Weights of a small GPT-style language model, trained from scratch on English Wikipedia: 6 heads of 32 (2 for keys and values), a variant of Muon for these matrices.
Each number is 128 + 32 x the weight over its row's rms, rounded and kept within 0 to 255. Layers, rows and columns count from 0. The size above them is the row's rms in percent of the matrix's.

# layer 9 MLP gate, 384x192, rms 0.126, rows 0-48, columns 64-127
size [117  72 102 109 109  85  73 103 114 104  99  89 110  73 105 110  97 109  91 114 105  67 108 103  95 105  92 111 108 117 112 107 103  73  98  90 104 101  74  95  94 102 111 108 113  95 110 109  80]
[[147 152 183 151  74 111 118 113 131 151  98  81 112 142 113 163  94 105  90  87 158 143 139  99  94 175 201 154  76 113 100  84 161 171 166 149 105 123 142 162 200 105 152 170 109  71  80 117 124  61 103 139 148 209 192  78 123  96 151 115 104  69 161 155]
 [147 144 139 136 144 137 140 151 179  76 147 116 142 160 172 238 115 150 121 135 158 155 160 150 159 144  81 146 113 145  86 113 126 147 148 139 104  94  94 121  97 168 133 116 142 120 151  93 118  66 133 183 101 113  71 117 135  90 147 150 125 175 137 152]
 [107 166 128 185 144 138  67 109 104 116 140  99  74 193  88 137 138 109 150  96 155  87 154 162 143 138 104 165 134 138 145 103 125 100 139 125 110 135 140  96 149  97 112 146 122 121  54  88 112 123 127 198  79 114 170  68  99 158 161 135 136 164 107 135]
 [126 187 104  92 137 130 121  52 120 127 118 139  53 109 102 113  85  84 129 169 106 122 150  84  99  93 105  83 164 178 153  97 122 165 108 146 114 102 124 142 133 142 159 180 134 105  83 118 166 123 179 192 134  84 125 115 146 134 131  27 120 141 165 152]
 [124 112 127 139 128 115 186 150 100 140  91 176 137 163 147  96 120 121 130 148 150  96 191 146  83  98 194 140  74 102 101 139 152 129 103 143  47  68 133 162 178 142 142  83 128  67 103  61 130  85 120 112 112 110 142  99 143  90 154 127 115 122 135 161]
 [107 107 139 143 142 122 118 177  83 172 141 121  94 103 121 162 142 157 136  93 164 139 108 144 114 168 127 144 129 155 158 166 112 115 120 212  93  94 131 150 144 154  68 102 154 143 143 145 161 157  80 132 172 162 140 163 148 139 134  98 142 159 136 104]
 [ 98 162 195  89 152 144 141 146 172 126  78 148 150 118 123 178 200 191  98 116 147 150 105 158 122 148 137 152  95 103 126 175 152 147 177 131 136 106 141 125 137  92 110 149 140 168 182 100 123 157 148 147 164 184  91  91 127 175  99 169 205  94 172 141]
 [116 121 179  83 141 134 114 173 100 140 169  92 179  86 135 125  95 128 168 142 133 114 137  60 173  80 139  87  79 154 137 164 156 104 142 119 175 152 139 124 120 122 132 154  80 112 119 128 123  23  96 112 169 137 230 103  83 107  83 151 119 112 179 119]
 [109 133 100 107 177 193  63 212  98 172 179 122 112 124 174 121 113  91 113 143  67 133 148  92 122 159 121 159 158 118 117 135 121 132 119 139  88  74 131 145  81 120 161 182 119  79  74 182  96 137 200 197 102 166 157 179  92 118 144 148  77 135  45 121]
 [159 152 127 147  55 154 109 149 132 120  83  74 159  55  67 106  91 140 122 140 145 112 113 173 151 161  97 121 130 127 153 194 140 151 133 141 152 114 132 141  93 121 100 112 125 178  96 127 171  56 132 101 158 103 161 121  86  54 116 164 169  97 116 195]
 [132 150 126 152 119 189 141 129 146 140 127 220  88 143 126 128 164 110  81 121  99 146 127 125  81 123 124  79  77 164 175 143 102 136 167 171  88  89 142 117 141  52  97 147 153 175 105 113 157 148 102 131 164 113 103 167 101 152 152 125 111 148 133 122]
 [152 166 192  90 135 161 126 160 129 143  87 117 128 135 143  79 100 142 110 152 141 179 148 108 159 114 134 166 146 158  94 172 150  85 130 146 150 144 140 129  91 147 145 102 153 136 148  82  76  94 105  80  92  87 152 146 109 118 138 173 117 151 125 106]
 [168 177 117  96 113 126 129  74 113  38  73 181 140 131 133 162 127 118 126 117 178 146 101 118 109 142 110 121 154 182 115 153 155 118 106 114 132 153 161 173 164  86  79 137 120 121 103  72 167 136 156  52 108 113 124 123 165 134 145  86 116 131 153 132]
 [139 132 130 152 150 126 116 147 114  92 100 125 104  64 154  85 146 144 169  81 110 155 161 147 125 173 161 186 209  99 173 121  61 101  80 133 142 137 195 132  98 135 175 129 118 185 107 162 121 132 119  95 149  93  78 147 114 156 123 141 161 136 140 171]
 [166 106 122 175 102 157  94 134 100 108 155 179 123 115 161 103 141 141  99 113 156 128 135  97 134 101 111 161 126 105  64 116 181 126 156 134  77 124 138 138 162  69 161  84 181  72 140 153 117 200 100 141 157  34 188 156 148 114 146  48 131  69 143  50]
 [153 122 145 172  71  97 107 194 208 151 157 114 116 134 151 125 133 154  80 187 131  95 118 156 113  89 228 133 153 110 139 141 127 113 122 156 163  82 104 163 175 138  97  93 118 121 158 117  99 121 141 109  92 153 124  43 108 120 106  99 148 162 133 175]
 [ 86  98 116  85 101 131 164 103 126 149  97 107 151 170  45 133 140 150 170 107 152 155 111 136 131 110  97 173 121 163 104  68 148 128 109 108 119 124 135 123 190 103 100 128 162 141  93 132 138 150  81  79 124 146 121  97  45 158 126 118  85 124 102 156]
 [143 105 125 144  97 132  96 124  35 114 151 130 157  64  89 110 143 137 125  67  92 172 200 160 117 151 135 155 113 164 116 135 140 190 219 159  54 104 120 135 105 130 137 144  80 121 119  63 120  85 128 158 120 124 140 121  91 132 182 143 134  88 131 131]
 [ 50  93  98 128 153 117 176  79 159 147 100  86 162 153 147 153 141 130  98 195  93 142 136 104 136 169  92 134 173 139  73 112 120  98  70 112 137 142 137 118 153 137 186 146 139 127 118 156 215 144 159 137 142 137  97 134 190 145  75  70 114 116  89 119]
 [196 202 110 182  64  54 116 161 114 118  78 125 118 152  93 139 113 132  91 111 100 128 137 163 192 137 127 148 129  89 118 164 132 155 140 154  62  98 105 132 113 190 156 149 145 145 120 145 139 116 114 151 168 108 193 118 149  50 147 146 157  95 131 120]
 [155  46 130 155 126 137  77  83 185 158  86 184 154  63 126  96  68  93 172  99 112 124 151 192  74 171 150  98 102 150 145 140 186 122 186 188 162  96 140 178 155 133  66 120 107  94 108 136 113  82 111 131 163 132 102 163 154 132 125 100 126  88 107 151]
 [133 144 148 145 151  95 105 106 142 126 142 143 103 159 152 151 181 170 137 115  89 135 113 105 103  68 205 123 170 112  28 162 154  93 134 173 114 151 131 187 114 125 103 199 104 173 172  94 110  85 110 146 150 138 157 111 125 173 101  88 121 137 148 123]
 [112 121 136 106  56 140  99 121 139  90  88 143 158 110 132 119 159 169  85 179  84 173 198 131 187 150 210 173 151 101  86 134 129 103 137 105 147 160 108 144 138 139 164 158 112 116 125 118 179 120 197 149 104 174 145  88 143  82 146 110 102 145 157 179]
 [131 140 138 117  94 120 145 112 100 129 202 111 173 168 158  93 177 187 144 166 152 128 124 134 114 130 105 152 114 112  91 178 168  93 147 136 103 149  84 156 111 104 168 198  74 118 130  97 154 138 181  82 166 147 140 114  87 141 126 125 135 133 161 122]
 [182 120 151  95 147  83 112 101 219 100 202  88 104 154 134 143 218 113 112  57 167 159  72 105 150 135 158 148 132 155 163 109 131 185 154 163  96  90 147 137 123 160 128 113 125 170 151 157 149 114 108 136 134 106 165  94 133 146 146 160 169  64 179 103]
 [ 94 106 157 117 160 158  87 105 142 119 122 143 162 141 143 152 111  69 143 104  88 103 128 100 127 118 152 124 143 128 128  80 163 129  87  72 211 126 119 157  70 203 107  88  60 117  88 142 141 123 100 149 159 138 127 137  87 101 177 132 118 114 127  87]
 [147 164 176 110 161  94 124 121 131 168 132 151 153 136  98 107 134 156 155 120 117  64 155 119  48 155  94 139  49 145 164  93 160 155 182 124 106 101 118 134 140 121 109  59 140 144 135 128 137  81 126 110 168 127 167 144 105 134  88 101 106 153 127  71]
 [151 159  61 119 129 178 139 138  82 138 116 132 108 125 128 110 163 136 135 130 147 122 151 128 124 126 108  94 102 163  65 113 159 116 101 109 100 158 124 125 104 120  85  77 136 106 106 148 178 116  78 100  82 192 147 169  64  83  90 131 160 163 155  65]
 [160 103 128 138 167 124  93  77 184 137  66 118 124 147 128 112 132 118 113 169 131 111 135  97 138 142  79  68 103 101 155 141 146 123 147  73 165  72  91 122 126  95 184 115  56 136  95 127  96  91 114  84 143 143 110 112 102 139 136 127 147 120 105 145]
 [133 107 103 149 104 118 160 182  94  91 141 159 122 149  62 115  69 128  92  94  85 121 128 109  83 158 134 146 141 137  68 123 152 180 152 167  84 118 112 114 107 179 148 154 111 207  83  75 143 176 141 134  80 159  83  79 144 156 100 114 134 140 136 184]
 [102 168  98 145  72  91 119 105 138 110 136 115 122 101 164 174 107 221 124 159 117 136  95 103 127 123  73  95 121 143 198 173 148 128 153 139 150 192  79 102 155  93 210 161 137  98  77 135 127 137 142 119 115 205 128 111 160 144  86 142 138 124 154 133]
 [140 134 116 186  92 165 159 131 165 143 171 175 168 129 114 116 114 186 142 152 137  81 172 124 106 126 150 163 137 146 170 128 111 181 158  88  51 106 125 173 127 145 140 114 129 120 113  80 149 136 104 192  99  68 122 115 115 102 130 124 177 142  82  59]
 [151 135 146 195 101 138 131 140 113 116  42 144 118  99 114 164 111  31 130 177 155 137 133 156 194 121 143 133 120  89 128 169 195 119 128 166 145  65 134 114 123  67 117 167  99 108 135 155 122 111  43 151 108 148 106 135 121 136 143  73 109  99  71 123]
 [ 93  32 139 118  96  86  77  86 173 119 131 155 141 131  91 146 124  81 144 130 128 158 110  68 108 132 106 157 184  94  84 172 140 112  52 120 145 123  98 138 136 122 104 130 170 189 165 110 154  89 111 128 127 133  82 122 153  67 120 110 126 111 135 144]
 [111 127 168  94 113 149 102 151 160 170 185  92 137  58 177 110 124 150 114 122 152 133 164 115 136 143 118  84  93 165 102 105 113 122 132 170 133  84 156 192  96 128 144 120  90 112  77 188 105  92 225 134 132  95 141 120 141 122 127 132 157 110 155 153]
 [143 115  45 170 144 131 129  81 151 153  96 116 146 100 118 134  92 159 109 167  71 163  80 190 142  36 144  95  79 115 131  76  96 126 141 119 118 134 158 113  89 107 152  90 138 190 116 186 119 111 117 145 146 172 134  88  94 113 151 141 185  88 155  94]
 [110 108 109 121 144 150 112  71 141 119 197 166 167 178 148 138 113  94 155  75 116 145 153 114 117 106 120 213 150 173  76  69 147 115 160  54 120  90 161 101 130 111 146 139  97 137 135  71  71  51 124 107 123 139 108 123 132 147  99 151 112  84 125 118]
 [147 100 185 152  64 203 112 134 206 150 117 121 121 129 105 178 117 128 161 124 151  87 114 113 106 128 141 121 127 168 119 161 172 110 121 117 122 109 144 228 122 100 124 134 116 192 130 132  99 113 164 159 106 136 131 138 157 110 124 165 138 118 150 117]
 [132 127  91 106 114 119 135  79  98 139  98  97 143 157 224 104 165 124 154 133  86 132 163 158 107 102 138 105 173 183  51 125 164  55  87 150  99 109  93  87  68 121 113 159 142 105 170 159  88 143 151 102 116 147 149 119 168  99  92  96 117 170 157 128]
 [120  98  96  82 157  88 114 156  88 128 125 133 162 163 107 149 114 140  56 121 105 174 169 122 129 182 148 134 144 155 173 167 184 151 121  83 166 149  91 130 158 169 112 109 140 142 126 137  59 138 133 174  78 184 101  57  71 157 121  98 129 128  86 130]
 [175 127 170 151 141 122 151 159 125 115 199  75  87  96 128 131 149 110  93 131 109 173 157 104 125 111 185 189 165 129 106 119 143 103 202  61 144 132 104 142 126  70 112 116 144 166 115 171 122 131 210 140 106 126 136 124  90 126 122 111 135  75 136 132]
 [184 127 108 157 123 197 132 165 103 136 124  92 101  81 161  52 120 105 155 130 128  97 153 166 100 155 116 109  91 116 123  97 165  97 120 129 163 109 133 125 150 124 136 148  77 138 104 116 154 133 106  90 154 168  86  74 141 155 124  87 165  43 100  90]
 [144 116 133 119 110 137 100 128 124 107  87 114 139 158 167 153 141 149 133 118 162 123 116 118 141 146  97 133 177 194 162  77 125 143 145 152 146 174 129 154 157 129  97 196 149 134 173  78 126  93 161 126 124 185 104 136 115 119 174 145 133 100 127 141]
 [125 125 110 135  89  60 138 128 151  95 141 135 133 149 165 102 109 121 107  80 227 101 133 128 111 131 157  88 163 130 150 134 171 105  96 162 150 127 102 111 132 135 204 128 102 127 154 156 107  92 107  84  85 120 141  47  81 150 116 201  95 150 106 164]
 [155 165  25  91 181 120 110 134 121 142 175 127 111 142 146 137  88 135  74  86 111 168 136 120  90 104  87 100 142 128 140 114 172 126 184 147 117 176 173 138 103 140 132  81 146 133  98  95 102  83 167 160  73 120 105 119 104 103 116 127 113 118 144 122]
 [120 113 139 144  67 114  62 162 119 168 145  67 114  99 109 153 120 205 144  96 183 184 186 173 103 121 158 158  89 115 148  98 173 139 130 167 131 137  48  46 144 149 124 106 129 150 174 130 112  74 148 136  76 150 154 155  70 118 112 133 160 153 129 159]
 [102 202 148 120  73 214  92 168 154 148 109 134 123 143 114  92 132 109 102 161  91 102 102 113 132 126 136 144 156  99 106 109 161 159 145 149 162 180 172 192 149 139 168 179 113 127 126 161 129 143 127 142  83 125 108 106 182 134 178 111 163 141 102 117]
 [112 141 154 153 166 200 134 125  72 149 101 145  94 147 117 100 156  68 157 150 148 180 138 115  99 126  62 155 108 117 140 186 154 165 125 179 128 134  98 166 144 116 109 172 147 162 180 133 114 162 137 199  91 140 104 155 147 163  86  93 133 171 110  45]
 [133 137 120 181 172  51 116  58 131 121 109  93  89 164 120  95 204 122 139 125 236 128 135 143 116 130 145 133 124 131 128  75 116 122  86 196 105 119  97 118 129  97 106 135 151 184  59 112 166 134  99 104  73  93 136 102 105 168  99  89 126 145 121  56]]